Weights of a small GPT-style language model, trained from scratch on English Wikipedia: hashed n-gram embeddings, capped logits.
Each number is 50 + 10 x the weight over its row's rms, rounded and kept within 0 to 99. Layers, rows and columns count from 0. The size before them is the row's rms in percent of the matrix's.

# layer 2 MLP up, 2048x256, rms 0.0812, rows 575-683, columns 64-127
111:43 55 39 43 53 43 54 54 56 71 52 62 60 52 50 32 53 62 50 33 43 61 42 61 36 57 27 59 38 53 51 51 47 48 41 51 42 59 46 30 57 49 66 31 29 62 55 51 44 42 59 48 40 57 59 46 30 45 66 45 67 52 42 48
098:38 62 47 53 56 29 45 43 51 54 57 50 60 28 38 53 62 50 42 43 57 56 34 56 44 56 55 51 37 61 54 63 46 57 51 54 54 52 63 50 54 47 60 43 57 69 38 42 53 43 48 46 51 47 58 55 33 30 52 48 51 64 52 39
099:63 54 49 68 51 48 51 42 55 46 55 64 58 63 57 56 68 44 47 47 50 59 34 44 55 65 44 47 54 45 48 50 63 25 54 43 57 44 58 36 52 51 60 40 38 61 56 55 49 44 58 56 40 74 53 53 33 47 52 55 44 49 63 56
099:54 52 38 67 47 62 49 41 44 48 54 54 61 49 51 59 47 50 63 58 54 68 52 43 49 57 33 62 41 38 69 30 37 41 54 48 50 52 33 46 44 51 63 36 55 68 51 31 44 57 56 33 58 45 39 44 33 61 54 45 57 47 38 58
104:60 44 63 71 43 38 40 62 46 55 70 50 43 42 61 38 65 31 60 49 52 49 38 49 48 41 40 45 52 38 35 58 43 50 47 45 54 47 46 59 42 61 37 44 64 51 59 49 44 48 43 54 58 56 53 26 38 30 50 68 36 25 50 48
095:40 49 59 49 39 62 28 43 62 57 53 59 48 47 36 27 42 43 55 58 40 42 51 44 48 56 43 58 50 45 55 48 72 48 55 40 59 52 76 63 59 54 46 48 49 70 37 59 62 51 63 42 59 48 43 55 32 60 63 40 49 37 52 49
084:70 80 45 64 54 51 51 51 42 40 66 58 45 49 45 49 59 57 40 52 41 48 63 43 38 50 45 56 30 55 59 40 45 26 54 57 43 56 37 51 54 52 58 57 38 66 34 78 54 58 49 18 64 45 54 51 42 48 61 41 47 30 47 43
098:54 45 61 64 67 55 37 48 50 34 55 56 56 47 44 55 53 63 31 52 52 63 35 45 56 43 51 61 51 78 41 49 50 52 55 52 62 44 53 45 39 38 67 46 47 50 56 48 45 60 50 62 51 53 46 20 39 46 45 64 41 42 43 40
076:50 49 35 55 52 35 63 50 62 50 42 56 57 41 46 49 42 39 30 42 44 34 72 49 46 49 52 47 56 54 53 50 46 30 32 58 67 39 61 64 58 57 55 39 63 46 41 56 45 63 49 38 43 38 46 38 47 55 72 37 69 55 38 64
098:53 52 57 52 63 53 44 46 58 43 62 54 60 50 49 44 49 57 42 61 55 63 55 51 42 41 55 45 56 51 49 77 48 39 48 50 65 56 58 44 49 34 46 38 30 44 64 59 40 40 39 45 43 42 53 46 49 43 57 55 61 46 47 48
103:38 38 50 42 66 30 51 41 54 32 51 53 61 57 48 36 41 37 65 45 44 47 67 60 53 44 41 69 63 51 51 54 48 35 37 54 45 74 38 56 27 55 44 57 46 55 52 46 48 43 47 47 55 47 49 38 36 37 42 52 55 57 45 71
108:75 47 45 46 58 36 45 58 48 45 55 48 58 77 37 35 60 36 40 50 50 48 69 50 45 53 49 39 58 42 60 48 70 47 43 44 72 35 53 46 38 33 45 33 44 44 40 55 56 57 28 50 68 42 49 52 48 64 49 61 54 56 44 54
078:54 67 40 61 59 44 53 39 46 33 78 61 50 54 46 54 55 40 48 70 38 50 54 24 51 43 43 64 54 52 55 50 56 52 53 51 62 60 44 39 38 56 58 48 39 61 41 61 45 49 38 31 72 53 29 46 42 49 53 56 60 45 41 60
113:75 51 46 51 59 51 52 47 43 46 70 62 52 48 40 38 53 50 46 61 61 64 50 42 64 52 67 51 32 54 47 50 41 60 43 61 45 42 62 50 60 40 57 29 37 66 33 62 50 56 59 48 45 57 59 28 36 46 56 44 52 51 65 44
096:50 47 61 60 43 54 69 29 34 38 55 49 65 54 43 61 56 43 37 53 66 34 38 34 50 54 46 58 44 50 40 41 50 49 53 47 63 40 41 49 41 38 66 47 46 52 32 51 62 51 62 42 42 53 48 49 40 57 39 48 61 32 56 56
113:63 56 47 46 39 48 48 55 54 49 65 70 57 45 40 46 59 54 61 50 48 40 55 45 29 49 44 60 44 43 60 39 54 42 54 63 43 64 55 42 33 32 59 36 56 49 43 71 42 42 45 48 44 48 43 35 56 31 47 50 56 35 49 50
087:46 69 53 64 58 47 61 45 57 57 57 50 60 50 51 50 56 61 38 34 57 59 48 50 44 37 33 54 48 58 48 58 47 26 60 47 55 62 45 37 42 47 56 40 45 55 66 66 53 48 61 41 56 47 47 47 53 50 61 65 41 47 58 35
094:56 34 57 53 40 53 62 46 57 50 50 58 54 42 47 35 46 39 42 25 69 58 64 54 56 61 49 61 47 58 50 41 44 42 44 54 53 35 41 36 35 72 55 60 48 51 62 64 55 47 54 58 43 53 46 33 61 39 49 59 47 15 41 50
116:42 56 45 52 62 50 71 45 50 58 68 53 53 71 35 45 53 37 39 42 36 60 62 40 47 46 42 66 39 60 64 39 54 38 57 51 58 47 59 44 59 44 53 41 37 53 48 49 51 55 67 44 45 58 37 52 67 56 68 42 51 40 65 56
090:49 54 47 49 40 43 62 38 41 39 70 71 52 40 76 42 67 58 53 54 49 61 49 43 25 54 56 62 39 34 61 53 62 42 59 48 66 58 62 48 48 49 55 32 37 55 37 40 37 54 41 39 44 55 48 50 58 36 62 62 49 45 44 58
089:48 59 47 48 52 56 56 47 60 61 65 48 64 47 53 32 51 51 47 41 52 57 55 44 39 48 35 48 27 48 54 56 60 58 53 56 69 58 52 33 44 46 79 40 47 59 37 42 47 50 59 22 59 71 27 52 29 47 53 67 67 52 63 61
117:51 53 48 46 44 59 59 58 44 41 51 79 49 59 43 38 55 56 59 39 36 69 41 33 52 34 43 65 43 50 55 58 44 57 57 50 64 52 34 55 40 37 49 55 45 57 50 49 42 69 71 33 41 63 47 36 43 58 40 56 41 65 68 52
100:37 56 46 54 42 59 64 51 37 42 50 76 65 48 67 39 46 57 40 56 51 40 51 47 45 48 38 51 55 54 50 43 37 53 50 43 55 68 64 39 46 43 63 47 50 47 42 49 64 50 39 39 47 61 42 71 56 48 56 49 57 47 32 36
099:37 69 55 50 57 31 52 32 37 77 72 58 70 49 46 45 50 33 45 45 47 62 47 40 56 46 54 53 52 58 84 38 41 55 49 39 61 33 25 38 41 63 56 54 51 59 33 64 53 39 56 54 52 62 34 52 60 30 33 53 53 41 56 49
118:58 50 37 61 33 41 42 46 44 38 65 54 53 67 40 59 46 49 41 31 49 62 25 23 70 44 39 58 47 39 50 30 59 37 48 47 63 62 51 58 55 31 63 54 49 63 61 68 41 56 43 46 67 61 38 64 47 49 48 46 68 56 54 46
111:53 60 41 69 61 32 66 50 33 61 68 73 54 65 62 33 58 46 58 48 47 69 48 37 38 68 33 55 37 37 46 48 53 52 62 50 52 63 46 50 49 64 57 56 54 48 60 56 48 46 51 60 77 62 52 65 47 39 38 79 41 36 61 52
102:36 63 52 56 64 28 48 44 44 54 54 63 41 43 47 50 69 55 45 50 61 74 56 52 58 51 64 54 39 54 46 62 56 50 41 51 45 35 48 35 50 57 38 32 49 57 45 57 44 34 63 50 57 50 48 45 63 53 49 44 45 57 60 59
090:59 67 46 47 48 55 44 48 36 43 64 51 51 50 47 43 54 42 44 58 46 63 29 30 54 47 50 50 57 42 49 48 68 57 52 54 59 50 56 41 37 59 58 33 59 46 38 45 42 29 56 51 50 69 44 61 70 60 61 59 49 57 47 50
076:59 62 31 65 49 47 56 43 44 38 73 57 44 54 46 35 54 43 49 52 44 67 57 33 42 42 42 70 59 60 67 48 54 46 54 56 56 54 39 45 51 44 58 43 48 52 48 82 41 55 54 18 59 64 31 53 43 34 68 41 46 50 51 59
113:53 56 41 62 63 51 63 62 28 48 57 50 49 44 43 47 44 54 56 51 50 60 57 51 55 60 54 69 43 42 58 56 67 42 49 39 49 67 63 39 45 65 52 40 45 44 36 63 42 47 69 30 58 49 50 50 47 55 50 50 46 52 39 53
103:50 59 44 42 47 54 26 53 54 50 50 56 39 22 64 32 54 53 66 62 50 57 36 50 61 45 44 35 55 65 39 77 44 58 43 55 38 46 64 37 61 55 59 45 53 69 55 43 47 66 45 39 40 48 51 46 50 51 62 45 64 34 36 42
116:51 51 31 44 43 41 55 50 39 49 63 59 41 56 55 55 52 57 45 51 56 35 38 42 39 55 46 60 46 63 62 38 46 50 55 48 41 66 59 36 52 39 64 32 36 57 42 45 36 62 59 53 47 66 47 50 36 51 54 58 66 55 53 48
106:66 53 22 47 75 38 69 44 50 29 67 60 35 37 55 43 51 34 49 50 38 50 40 54 64 55 37 38 40 42 50 39 56 34 45 65 49 52 54 41 38 57 51 41 55 55 60 45 50 41 65 41 57 71 22 52 32 48 48 61 59 51 57 43
089:55 52 52 52 45 56 42 33 50 36 47 43 52 62 43 67 53 51 49 60 39 60 39 55 39 43 48 52 27 51 46 55 53 36 61 61 65 57 45 63 39 41 35 39 45 45 38 52 53 72 40 54 62 57 42 54 38 31 43 52 73 44 63 75
135:50 63 47 54 49 65 53 48 48 44 50 46 43 74 62 56 61 61 51 51 55 71 60 59 49 51 38 40 25 49 49 57 55 45 46 53 61 51 64 45 50 65 45 52 52 48 39 64 54 45 52 43 52 60 34 62 49 45 56 48 52 34 40 56
097:59 51 64 51 41 59 40 46 69 59 61 55 49 68 62 53 62 64 51 59 40 72 58 52 49 58 46 45 43 47 66 53 53 40 47 41 49 62 22 54 67 45 38 42 54 52 50 59 36 49 61 54 49 68 35 54 51 47 40 52 46 52 46 53
106:60 69 59 58 52 39 61 44 41 63 60 42 58 63 50 32 54 36 47 46 41 67 75 48 31 65 35 48 39 40 47 50 45 51 62 60 47 62 38 53 42 65 49 36 50 57 47 33 46 47 39 36 71 43 39 34 49 42 57 51 36 60 49 41
095:48 58 37 49 61 54 56 56 60 55 54 58 44 51 58 47 54 55 38 67 76 46 36 42 28 63 54 43 35 50 54 45 44 46 64 44 50 59 23 45 35 42 48 56 37 49 49 64 48 60 61 44 54 45 37 67 56 42 61 62 63 46 42 59
093:67 53 51 64 54 64 58 54 36 45 51 59 51 48 42 44 38 31 59 45 47 43 48 48 50 50 40 52 61 52 55 51 45 52 34 53 46 45 60 59 48 44 62 45 46 56 36 52 40 65 33 54 67 68 55 50 52 32 46 66 47 42 49 61
109:45 68 43 44 52 42 51 54 48 49 65 58 52 38 36 42 59 45 62 52 66 65 61 48 48 53 56 55 39 48 58 62 38 42 66 62 54 69 17 40 38 53 44 34 60 46 36 59 51 52 45 41 43 61 45 62 28 46 47 46 49 64 29 64
114:58 51 54 55 54 54 64 33 45 47 51 43 62 55 71 44 27 45 48 43 67 55 42 50 49 49 61 67 58 52 65 39 72 49 27 51 58 44 35 54 47 36 57 59 52 48 59 78 57 42 42 54 81 46 49 60 60 56 52 44 45 52 47 56
098:47 67 51 37 49 36 47 31 48 60 64 55 46 40 69 49 40 50 38 45 45 50 40 49 53 51 64 54 43 59 54 59 42 43 54 54 47 39 48 29 41 54 55 36 42 51 57 53 52 59 68 46 44 50 47 66 63 38 51 56 62 42 58 48
109:48 48 69 58 53 48 47 49 44 50 66 49 59 53 56 56 42 58 60 48 75 59 39 39 74 48 55 46 33 64 44 56 46 49 55 47 58 50 52 60 27 43 70 37 43 56 53 68 63 56 61 35 56 49 44 50 43 48 41 51 48 65 33 46
092:48 63 27 50 45 51 55 56 34 49 64 71 38 74 67 38 43 63 55 51 47 50 30 51 20 41 49 40 42 49 38 54 43 40 73 42 54 50 49 50 49 21 56 50 35 58 53 52 56 48 54 45 46 46 59 46 45 45 54 55 46 44 55 41
101:51 35 28 40 62 40 49 56 45 54 47 61 58 50 58 46 39 61 45 43 62 48 39 37 67 60 36 50 62 40 27 60 62 43 53 41 53 62 65 42 55 66 54 54 54 44 38 48 44 67 36 43 32 39 38 38 44 41 57 40 49 46 54 47
096:41 54 46 53 69 58 50 41 30 58 53 54 61 44 46 37 58 56 52 48 47 52 42 45 71 49 51 44 55 47 59 46 41 40 67 47 61 37 60 42 57 58 52 32 45 46 36 47 56 65 46 55 48 53 38 59 53 18 47 46 65 42 42 58
098:73 44 43 54 58 42 41 35 35 61 70 34 63 54 59 49 37 58 30 62 40 76 54 48 49 49 58 41 46 54 48 42 55 63 46 42 55 58 48 46 64 52 65 36 44 58 45 56 56 49 44 51 63 51 61 41 49 44 58 51 50 50 38 38
104:38 54 50 47 55 60 39 22 55 69 51 65 52 39 43 53 63 49 60 42 54 41 53 12 50 44 56 51 39 45 58 49 50 53 44 45 67 67 55 38 51 62 59 30 48 53 44 65 48 46 46 46 45 67 50 49 49 58 64 42 58 48 30 50
094:68 60 57 62 48 61 65 36 41 42 63 60 68 51 39 42 64 49 61 40 41 55 64 45 35 60 55 49 64 52 46 24 50 44 47 68 51 48 52 47 65 40 75 36 35 64 31 58 57 36 46 43 59 63 55 69 47 48 45 44 61 46 34 49
104:50 51 57 52 69 42 68 63 51 60 40 53 64 48 51 32 43 56 41 77 60 45 60 54 28 44 46 43 57 60 48 48 48 55 54 34 60 36 37 40 44 51 45 58 36 43 62 51 47 65 30 53 49 53 31 46 47 55 55 61 52 37 42 52
098:37 53 45 50 48 41 44 27 46 49 68 50 49 55 53 48 39 53 60 37 58 58 38 39 48 57 56 65 29 49 45 41 55 36 41 51 52 41 40 38 50 46 44 52 56 55 49 60 56 55 60 40 47 49 36 48 26 28 50 50 48 37 50 48
090:38 47 42 50 54 42 45 42 49 56 47 55 53 62 45 33 48 44 33 52 58 49 51 34 47 52 29 59 34 54 51 56 54 57 58 43 67 36 41 44 45 50 38 29 49 54 53 50 28 48 56 38 60 58 35 54 39 41 64 63 61 45 48 55
101:50 40 34 49 47 60 44 62 42 60 59 38 42 45 53 50 63 48 47 44 46 44 45 47 60 54 31 42 54 42 73 41 51 59 68 36 50 38 45 58 61 59 55 46 59 51 54 43 48 34 43 52 55 57 41 60 46 51 50 63 70 22 55 49
066:53 59 42 57 51 44 56 51 45 41 91 71 55 50 54 35 50 45 51 46 47 53 53 44 55 38 42 62 39 54 60 46 51 42 41 45 60 58 44 28 33 39 60 38 48 56 45 53 52 45 58 22 64 63 28 40 47 57 63 50 60 40 54 50
101:61 46 50 52 52 56 39 35 50 33 62 50 51 61 61 33 54 50 47 34 46 63 42 43 56 51 64 51 48 52 62 55 73 53 49 59 55 55 55 53 41 42 55 28 41 50 42 46 52 56 60 48 58 56 46 31 36 27 63 65 42 56 43 70
104:51 55 52 51 36 37 67 23 21 37 40 49 45 48 60 57 48 34 43 67 47 32 50 45 58 42 59 56 32 48 54 57 45 43 52 47 50 47 42 67 41 49 42 55 49 54 48 42 60 48 54 41 28 66 39 44 56 46 45 38 47 39 34 45
099:39 55 63 57 55 52 54 54 49 53 53 53 55 56 53 58 64 31 52 54 22 43 37 45 52 47 40 67 52 49 74 45 44 43 56 45 42 43 52 45 56 49 56 55 50 73 58 68 54 45 63 37 43 56 59 48 51 63 44 43 57 55 56 50
101:50 52 46 56 43 64 50 51 59 39 61 56 62 38 62 21 29 37 64 65 56 40 44 46 43 51 52 60 43 53 48 59 41 44 36 68 48 61 45 48 50 53 56 42 35 60 40 58 66 43 54 37 58 46 68 55 36 25 66 53 53 47 60 42
100:52 35 52 39 61 59 49 50 33 50 44 47 56 59 47 55 40 35 27 54 45 44 57 49 59 33 41 71 69 54 45 69 50 40 61 57 55 43 60 64 51 52 42 55 47 54 56 51 48 48 44 49 48 38 33 49 60 57 61 48 37 28 55 46
107:61 49 52 49 59 43 62 53 38 52 69 47 52 50 40 50 44 49 42 56 55 64 51 50 46 58 56 38 52 42 58 19 51 42 48 41 57 51 61 40 36 61 51 48 56 48 53 71 44 53 62 52 60 52 57 39 61 58 62 51 58 32 41 49
097:56 50 41 47 54 48 64 44 32 59 56 65 50 43 52 66 49 60 37 38 40 49 54 57 37 48 46 59 47 74 38 40 61 59 51 46 42 64 50 46 51 39 53 47 37 55 59 84 40 43 55 54 66 78 21 51 41 47 67 50 62 36 55 47
101:58 56 41 62 49 33 50 43 37 53 46 61 42 47 61 57 49 36 64 36 50 64 47 46 54 40 41 57 57 62 58 41 43 53 62 64 55 40 42 42 59 66 52 53 45 46 68 42 47 60 43 20 44 51 48 38 34 50 46 62 59 47 48 55
069:61 69 48 74 56 54 67 39 54 41 69 55 60 54 53 41 42 42 49 47 52 62 54 29 41 54 37 52 31 62 56 42 60 53 45 50 55 49 49 37 40 47 53 41 47 58 46 50 44 55 53 20 65 53 36 46 41 49 51 56 50 44 41 59
094:49 52 59 61 76 58 47 39 55 60 48 58 49 56 59 58 49 51 37 57 49 49 61 56 54 67 48 56 51 57 49 48 56 50 35 50 43 42 41 37 49 52 60 42 17 62 47 46 51 57 76 27 48 48 46 36 31 48 56 48 44 43 55 55
096:38 49 45 47 62 67 51 53 50 38 55 54 54 64 55 59 37 70 53 30 49 57 55 56 56 44 50 54 41 63 47 55 46 49 47 41 50 69 28 50 27 56 47 43 62 65 40 33 43 33 66 50 37 62 43 49 41 55 56 49 61 42 46 45
096:43 50 58 51 52 50 53 29 47 41 43 52 41 62 66 48 41 55 38 30 68 60 47 59 58 52 54 45 45 64 57 50 44 44 19 51 55 23 51 57 65 38 60 46 49 51 33 48 53 54 52 44 53 51 52 51 42 62 44 54 62 49 43 72
101:39 50 35 47 55 62 54 50 40 51 49 50 52 58 51 49 46 56 45 48 64 46 63 36 59 49 52 46 52 49 39 53 48 55 49 57 48 54 46 51 45 61 45 49 49 55 29 58 48 63 47 50 64 41 52 68 57 40 39 48 57 32 37 65
104:54 67 56 53 38 56 65 29 56 64 68 42 75 55 54 52 52 48 49 45 49 60 35 57 43 56 45 41 46 31 55 57 56 57 60 46 44 50 55 34 51 57 57 44 60 61 47 46 49 45 45 54 68 43 42 43 38 52 55 31 56 52 35 66
094:58 65 79 52 58 29 50 48 46 36 50 43 44 60 45 40 59 67 36 54 33 43 65 45 45 62 37 59 46 31 50 51 56 52 47 45 55 54 49 47 38 47 46 60 55 50 40 41 55 44 49 47 49 62 53 37 47 35 42 50 47 27 52 54
106:58 48 48 44 51 56 50 57 58 34 51 70 46 65 63 39 66 56 50 52 44 51 72 47 52 38 49 53 43 53 59 50 59 44 64 47 43 57 48 35 53 60 50 53 42 64 64 57 43 57 67 30 53 57 62 47 40 38 58 44 39 43 50 40
097:41 54 37 50 47 43 37 56 50 69 49 57 51 60 66 27 59 42 38 63 45 35 41 41 52 58 44 64 42 66 40 44 50 46 30 51 44 57 47 52 37 28 59 61 25 38 51 49 35 65 49 56 47 45 52 61 54 53 42 55 47 57 67 36
097:44 42 42 54 58 57 56 62 48 41 52 49 54 71 40 42 49 50 36 60 57 61 55 49 38 46 42 55 58 69 40 53 54 69 58 36 53 63 49 58 67 55 59 39 40 72 39 50 50 40 49 48 51 43 65 45 47 46 62 55 38 52 30 60
105:55 47 58 53 49 65 41 21 55 38 56 60 56 43 46 60 30 41 50 35 55 60 71 53 43 55 50 62 59 43 51 58 38 39 38 52 53 48 45 48 34 59 60 42 54 67 52 56 37 49 57 34 43 52 46 53 56 74 41 65 57 33 47 68
088:44 44 55 60 57 39 71 51 47 61 50 44 43 69 46 43 44 54 45 45 72 64 59 50 48 48 61 54 59 70 55 46 52 70 47 64 58 52 25 46 59 32 32 49 41 51 54 35 43 51 48 45 67 49 52 52 45 44 53 61 34 61 39 63
072:50 62 38 72 57 50 54 46 48 39 87 55 49 53 42 35 60 45 46 47 44 52 53 36 45 48 37 82 40 56 71 44 49 34 47 60 62 54 54 51 51 56 58 43 51 48 53 60 49 59 46 35 69 62 48 48 28 46 55 52 45 47 50 54
095:64 56 62 52 61 48 40 42 47 66 29 58 35 43 66 57 62 47 48 69 61 53 42 45 67 44 45 59 42 52 35 59 42 50 43 40 58 35 42 41 49 49 47 51 52 60 41 39 64 60 36 46 57 45 55 35 41 44 39 41 48 38 69 39
102:56 52 23 44 34 63 79 60 46 49 66 55 60 57 55 57 28 36 64 33 44 65 38 52 35 42 52 55 54 59 38 60 43 47 65 66 40 39 49 64 60 68 61 57 54 59 50 43 33 36 42 42 48 53 46 32 51 61 43 60 66 32 57 50
102:42 53 36 72 70 53 52 52 62 39 48 61 43 54 53 34 42 50 43 53 50 44 46 49 45 54 45 57 38 59 49 54 50 51 57 43 57 51 30 58 45 37 57 60 53 40 42 33 46 63 51 54 56 58 51 50 39 43 68 64 45 44 43 55
078:43 59 39 39 60 41 70 56 45 44 60 48 65 57 48 40 64 35 47 48 58 66 48 39 45 29 48 56 42 48 57 58 45 55 57 51 73 40 51 30 47 55 48 50 31 45 72 57 59 61 52 49 40 53 25 57 45 46 70 47 38 52 42 60
106:57 51 50 80 63 50 55 42 54 44 48 38 52 46 57 44 38 56 52 48 47 31 48 54 65 44 54 42 55 37 60 33 58 45 46 50 52 45 44 54 57 47 45 52 63 50 31 50 37 57 44 58 55 59 54 42 49 33 52 60 45 43 47 62
116:41 61 46 84 55 61 40 41 59 37 58 47 58 40 35 41 74 49 57 62 52 63 66 37 54 26 36 59 44 47 59 35 39 51 48 62 57 52 53 33 42 47 39 57 48 42 61 45 58 49 49 30 52 76 51 60 44 50 60 45 50 54 54 62
129:33 54 57 40 52 58 63 53 42 65 57 52 65 45 45 44 33 56 46 62 52 44 35 47 39 52 59 43 41 60 51 42 44 46 43 50 50 46 53 47 27 60 49 52 41 54 59 76 38 52 62 47 44 50 42 46 61 60 54 46 40 20 65 40
109:62 51 48 50 37 49 51 49 38 74 70 42 57 47 51 55 50 36 28 37 53 66 48 22 51 44 43 59 47 44 46 49 50 47 41 61 49 57 54 46 53 59 77 44 58 70 37 71 39 53 63 45 48 51 42 55 59 61 53 49 31 51 51 47
127:46 46 57 58 51 29 38 53 41 48 61 64 51 59 47 54 53 47 60 47 45 53 52 23 50 56 54 43 54 62 62 41 55 65 48 62 66 39 43 52 52 49 48 35 35 48 30 35 36 50 44 53 39 48 53 26 36 68 30 70 45 56 53 50
104:56 44 46 45 55 48 75 46 55 46 80 58 54 51 54 49 35 41 75 33 61 47 62 43 53 43 49 47 52 67 47 55 37 37 29 57 64 47 53 39 47 48 46 54 32 42 34 49 36 68 50 46 47 50 48 48 47 41 54 71 52 54 43 64
089:70 64 54 46 43 51 53 20 51 47 53 55 39 56 52 51 72 54 46 41 39 61 43 50 61 32 62 48 30 59 42 48 44 43 43 40 42 51 35 44 42 31 56 51 46 56 40 44 56 33 59 39 66 74 52 65 34 55 66 49 39 42 45 57
111:38 48 26 54 48 56 58 49 51 49 58 46 41 48 40 51 48 40 52 45 40 68 47 48 58 38 27 60 38 42 52 50 58 35 60 55 51 54 54 44 44 54 59 31 50 58 59 63 47 49 55 45 57 43 46 41 59 42 49 64 57 64 38 53
116:48 56 54 56 73 43 67 42 50 25 58 45 37 57 52 48 63 38 34 42 69 50 59 42 59 44 28 49 33 60 43 61 65 56 39 72 52 55 58 33 24 40 55 60 53 49 55 53 36 42 59 53 77 77 44 65 47 51 52 35 53 62 50 65
098:56 49 32 49 64 59 48 57 57 51 55 85 33 40 35 46 39 45 31 55 38 42 52 47 37 54 50 69 59 48 64 54 83 37 74 61 40 77 61 53 44 52 48 44 61 44 46 57 41 49 50 48 70 50 43 58 56 50 55 65 45 59 57 44
084:58 47 40 73 47 57 57 48 51 31 63 57 59 42 54 50 57 46 44 40 40 42 44 30 44 36 51 74 49 58 50 39 48 44 51 58 58 53 55 49 46 48 72 31 29 45 40 55 52 52 45 37 58 46 30 57 41 37 54 49 46 34 54 58
106:66 49 49 59 51 50 55 37 53 55 60 87 49 51 60 49 48 51 46 58 48 50 51 42 51 54 48 50 30 54 50 43 57 31 58 60 50 46 47 42 43 33 54 57 35 73 51 69 41 73 43 46 55 45 50 43 32 30 43 64 64 66 47 62
059:58 68 37 66 59 49 59 48 48 46 71 57 46 51 48 44 52 49 33 48 48 61 65 36 50 38 38 63 37 54 79 35 49 47 51 53 63 58 49 49 41 42 52 33 48 58 54 69 49 54 52 29 63 53 27 51 47 27 50 56 58 43 53 55
105:46 49 52 45 45 54 46 45 47 64 61 64 34 46 40 40 63 46 41 56 52 54 63 31 64 64 49 51 53 43 67 41 41 49 55 41 51 51 57 56 41 51 58 32 46 65 60 66 36 42 46 42 49 40 51 48 25 44 46 45 47 40 61 33
096:32 60 37 53 42 57 38 58 56 48 48 62 38 55 47 45 39 35 52 54 67 56 43 39 45 32 32 50 53 61 42 49 51 39 44 65 48 55 66 52 56 41 45 52 25 41 51 52 34 30 54 59 36 55 40 70 43 47 54 59 49 39 60 51
103:56 44 46 54 61 53 69 53 48 54 70 51 57 53 60 27 44 38 44 55 54 45 55 37 53 59 57 55 47 36 70 49 48 50 52 46 57 50 58 56 60 34 32 55 33 50 58 62 43 66 63 34 66 44 44 34 27 31 62 51 58 37 33 59
097:43 48 47 52 56 40 58 44 58 37 58 51 52 44 62 57 64 45 53 42 56 66 33 41 61 50 50 45 43 51 55 37 47 45 50 58 72 52 45 48 44 54 72 44 51 48 32 52 21 61 64 53 52 65 58 47 56 55 33 47 75 47 40 59
109:51 58 47 50 54 51 47 46 38 42 56 41 50 54 66 40 55 37 47 53 49 71 52 30 43 49 55 52 30 37 77 54 55 44 38 53 50 54 48 25 31 43 54 33 41 63 47 57 43 73 56 58 49 48 54 52 48 51 65 54 54 52 33 61
093:42 54 51 44 59 54 50 36 58 42 63 46 45 59 48 61 49 54 44 46 52 60 52 60 61 56 52 52 77 43 62 40 52 48 45 55 52 70 64 51 45 51 57 51 47 65 55 47 41 44 52 37 52 62 35 61 37 51 45 45 49 48 46 49
110:71 62 53 73 53 68 56 30 53 55 58 38 48 49 59 64 54 58 47 52 57 59 56 31 39 50 60 55 66 43 50 32 45 51 41 54 60 43 42 43 35 51 59 53 35 45 44 50 34 47 76 42 63 41 48 58 46 49 40 40 34 64 42 55
123:50 52 53 60 72 47 56 47 39 42 49 82 35 47 38 51 42 58 46 59 67 47 47 38 32 64 56 71 39 50 59 26 60 54 60 51 56 59 50 49 38 42 69 43 36 64 52 49 51 51 55 38 50 55 46 49 58 71 61 56 42 52 66 58
104:26 62 49 60 59 41 51 45 42 53 57 71 43 39 51 53 57 53 44 47 40 49 39 41 36 45 47 54 48 52 59 34 62 39 42 58 44 69 47 19 42 39 46 54 39 49 47 48 47 52 67 37 57 45 45 57 54 61 54 56 32 50 51 64
100:63 45 57 46 56 49 37 54 49 47 47 52 43 58 48 26 39 32 49 37 52 50 45 46 50 50 39 50 47 46 58 54 34 59 34 31 68 45 51 55 49 35 62 46 23 37 44 42 41 67 49 52 55 60 51 41 42 48 54 68 80 56 52 45
092:57 46 50 67 59 61 52 45 37 35 62 57 67 50 62 45 52 45 56 57 66 63 43 47 47 55 47 55 54 52 65 47 67 44 35 52 65 54 46 43 46 48 51 44 38 45 48 72 62 52 43 50 72 62 28 51 40 35 44 52 54 50 33 67
104:66 59 51 56 45 48 39 40 34 32 44 76 68 53 35 50 57 40 37 40 25 55 59 51 60 54 56 62 37 45 43 53 46 30 47 48 43 73 50 45 42 56 57 53 59 47 46 58 51 51 47 43 59 56 37 36 47 49 46 37 49 70 36 45
108:42 49 20 43 60 42 42 59 44 33 54 62 58 42 46 50 40 57 55 43 45 57 55 45 29 54 56 47 62 55 57 49 56 26 49 77 46 49 60 51 47 39 50 39 63 49 34 55 23 56 56 45 45 43 53 54 55 51 48 52 29 59 26 52
097:57 60 39 55 48 56 55 50 37 50 51 76 68 55 56 29 49 59 52 59 48 42 55 28 45 58 40 44 50 41 60 42 44 50 42 62 48 69 55 51 59 45 54 42 52 46 39 50 43 57 43 40 43 50 46 58 64 38 60 54 61 43 40 50
097:50 43 49 54 61 32 47 38 58 43 74 59 45 64 58 56 52 59 49 43 63 43 43 56 59 47 52 48 56 49 45 51 32 49 43 57 63 61 42 43 44 36 49 57 68 45 60 58 49 50 54 49 37 35 34 45 56 26 54 64 52 39 61 65
100:54 55 44 59 73 55 66 42 39 49 46 68 57 47 60 50 43 54 39 47 47 51 57 33 40 51 52 48 47 71 40 44 47 46 49 43 63 57 61 28 36 50 68 24 54 48 51 46 22 41 56 33 63 57 51 23 45 56 44 54 40 52 58 47
109:46 45 59 48 43 61 39 48 26 48 44 82 67 52 38 54 41 56 30 42 51 54 39 43 49 66 44 55 38 56 45 35 41 56 78 51 57 46 63 39 67 46 68 52 54 49 44 45 40 56 62 30 47 56 19 57 55 40 49 50 57 28 37 46